config = dict(
    rope_base=10000.0,
    rope_fraction=1.0,
    tie_embeddings=False,
    parallel_block=False,
    init_std_up=0.0361,
    init_std_down=0.00658,
    grad_clip=0.5,
    final_lr_fraction=0.0,
    seq_len=1024,
    train_tokens=163700000,
    steps=4996,
)
Each number is 128 + 32 x the weight over its row's rms, rounded and kept within 0 to 255. Layers, rows and columns count from 0. Numbers have three digits each. The size before them is the row's rms in percent of the matrix's.

# layer 9 attention output (transposed), 192x192, rms 0.215, rows 33-40, columns 0-191
106:155149162130121154149187122146095146104107113073155084169094121165153117104129143139164181103176192110186146061106190109124140157080146103157088086156064164204140067070088129099120151135138173119166118119145139149130148116108154148154137112156091074123144136082148163123110186129130119144169131079122208153092117098117125081169067136071111127120111146076121054096144076085082117111192080150096077117119130105130167165136153186173116130130098141155100129179139131152142108122127177160157155106160127146166098113101109120133129120088128060049164110116180114150123125105107142144
105:121157120077127129097153142092090119155072049146127135130143124124128131122113114139199084180210070109158156160064189148140156084130133182082084127108187119143093099164073114101155184117076152152095182116132150115168151108104127122102138121145148139162119133099122137147080068154074121131135120107126145124168175140105134126096175140161085134173129156130118149117123124158106128141157083098136058092101142091161128097147133162134076066089110098127082080135133136122131050200141085212180106179144154157099135141145099119198141101152145112100177147110198120115121100147118162137
111:107124108042159140176127133051097135166107117152118113141120089118086100089118164173123161072162112095192193202169069147119130118142133128105100083125140124123146123102134133123159121177077137104096130117148150164109165159130105060087112148125111116151133142094181157120089176144123122169164160146181121153137147143125118111145115137121135168109143130173111129164080167107143160098097130158153141141053146105110116109136169102131116117168130129142155120169022150054125080141120137097062146074149120154184132175107090145096147162095102099092123182198040159093175138119137108162
108:185195075109141171112153147121138082125171072183144108217114104151121134159084133071130126032123158118149192067171153099144089067083141158111120109125108122080137113201175138170120175073121113118136087133108154122105122130133182084098168086148114174170151099136127100156136116098144075139101086144148125175130179137114166060156150111087126103117155141096096153160123148121106160083144125165170154096126075142135102147144105082128143125204110133079094120120187134141106107113183155118120112136182101111102115119125121120152135175125177076147177131125075154142103084151135095103
108:159098145156126207190135049120110166112103139109131142106075168127152091105124115115136072134146083111147167131193162107162192093108100103120161087172115110084102143144122145146154128137126125128118128158099134090159130142096121102172073091131153171123148172177085160149129107165111133143101121118184128141094050117188119189188099130120162137176129168122204158145133155083130139204098070138108082071118180147129089154110156118103060118145130161097161164122195134154123105089108117080089129106110118168107149147071113162148099110131118125102095150069101126122056140150115072150
110:138050144103131134104144131124121116150153135183069090192174148133127133100168129134164168147127128129155150136114165162152166155157126110189160134126125128128092108135164094177149168127119091124127126148132132183111146054085135148070163069093109112127077129131123125085195112117139146158118048090117106131172119160162164133150109116163078146154115080144174054118117126133137091057102086042129106123106129151133167125132147176132156100086127187115156147138080118201114072108165170141098105100082119062122177093124086146141125162147127159139134165153090118125035090113119153192
107:146155141184146111151082174136115086184160157109112145065164148114146151154130125137162123054169192148162084137168136085125150166074094141127096132123090113086139086177071118129112157090104101114166137068082098104100147104139094129152120143127145114103070184197103196147144157139107121147153113127087130144143066157157154062115105107108144084152051146158077143136127128071147101121110152055154107217049143166133150160122097137071130095124123149070158155170117128150135158176131091165148119138121160127197103136137154119086150154167158173140101112102112131129134077112130113109
107:111084139086102143158134158119209107130203148146150111127165085160130093133104155078090160143169110155159077143117164068072149118103152133089117116150140062108097165138145163162144137203121100153123134133158051151108151132066171115119181146126143151088102124102094163162156189046133163110138131119128088156136098084090141177113123106110115076076121159137135140086141122188094138132144080194104140131119107136089084098156127083081063133081145146203161074176095127101084144172090092144142139159130156153151129122107139160124087144114155158141135101154141112157068119158127157183
# layer 9 attention value, 192x192, rms 0.246, rows 34-40, columns 0-191
110:158121150118162091092189142125153127160108163158095103079119123138129137133106121149088144064096178168086122072096105149135141089120111130094183128120097122070153201148115125111143080149095112141101146089178158140095151156131158132096184176191163161111088175124111052139157175119117169124175115141174105140121084112135100141195123086118103187085117127142137149157137144140132137128131104064104161150135114106095155106128072136102108154164098127160161113125160146156160188092075103084179155074094143104098152129102095110127100143107076147085063158066093141150097221184080133148
110:127136116191099161148184086168115106087139135115134126120159179151174114163147127083168167213127141151109079092160122157156087132106114201106104134113168134158131138144179074119135150119086164102139103126114153073112102116108120154114179107090132106140144127109107096108126178151126149173170112077086123124170098082138150149097116113120154093083125056094149131114138118105129129152200105137094126191174173093131077145139106123074081162102103152096154105114196122152166067151145135113180102125059141088095115120174180176167094111118140147071125068112163137114053129177183113088
109:116172157126125128128194177140141101099131125168128152164161085120144122130133126121111076134132144161125113171118129147159111158204120127134109143163102124109125184095095117124160092130100135142134220148108091131057113160155128158147156080100141039090115164151222119112126111183095129152104133150075167148154156077118150194144109140108113109172127098140115125122154186098121042127140069136083108150153145143121150120106128058097095108091157135137090149126111150109068114148067191122158125139110129141144120118071124054131176087134137123086087124210214120113103135075144127156
109:160118117152158108109138172102140101104111049170162105165114105071144130118107154132113149090137187151135149194145109122085138127131098192114094166102139056215177123133166088165076093153142111144117061123080109115140094137147176161075106169157095091120130087089163115113167089168126106107160142080114127186143221133091090123145192136108091128110085098084107096127101121095121078088139154117175129116140186121124127097168180175153139131121094145105134110120108168161091149139114202134098179121118139061121112146181188090121141118117148102120142153077150104166152140086127163104
112:095166101157123082151145101113127128118106086149153130076146171134119153179097123115095127133096119178089120159177152133105105143143155085138137103178147192108165139113135141074107113060179123144084116139184159083163169167147140115131134146107094164140102154115181139122123187131110122133112137114131123098106118108182095191166098149132110107132095168133113113129094195131100123156213145124074117153080115121088123151098119121132119115091127031146112078149160141075168131113090182131084152195166087097202073131139110147122120152126099051139123116078144092173228170141115118077
109:139133105124100162089107131138103120087148118124142111176170112104102137117084142127149178173109073093166122062117156097126152118138165093115205131137104147137126126176194147118173075137144109189097103171211082122135156159119148099169095174130155104114110116064146124154125084130166193143086089158081125098127179153107126130128113148067195094142156103118160137105083070115116168193118134144082100041128157142097102135113156123140087129139136126151010138148155111135138162162186143158135130112146110132073102091153120110174131113147089118115084126139093139154105189090134194128
109:108098085128163161206160133142144148072082140149100114110142163070141108192105141192165142125093114148086155074148109143126119124137096147185105164103111090141100081122106095134159066091068123136106151111095161170144124096137164124083073126139113117189108131158113097153120039178160166148063124131166147095139146182107150155123117129140140179145183200126102095120152163104134181165158096111085128155157102114124127140126118112112187165163120156049154140113143093111191120168100125098120114053097128120131160146125165091124201162101069120134154079128091092093176134115131144118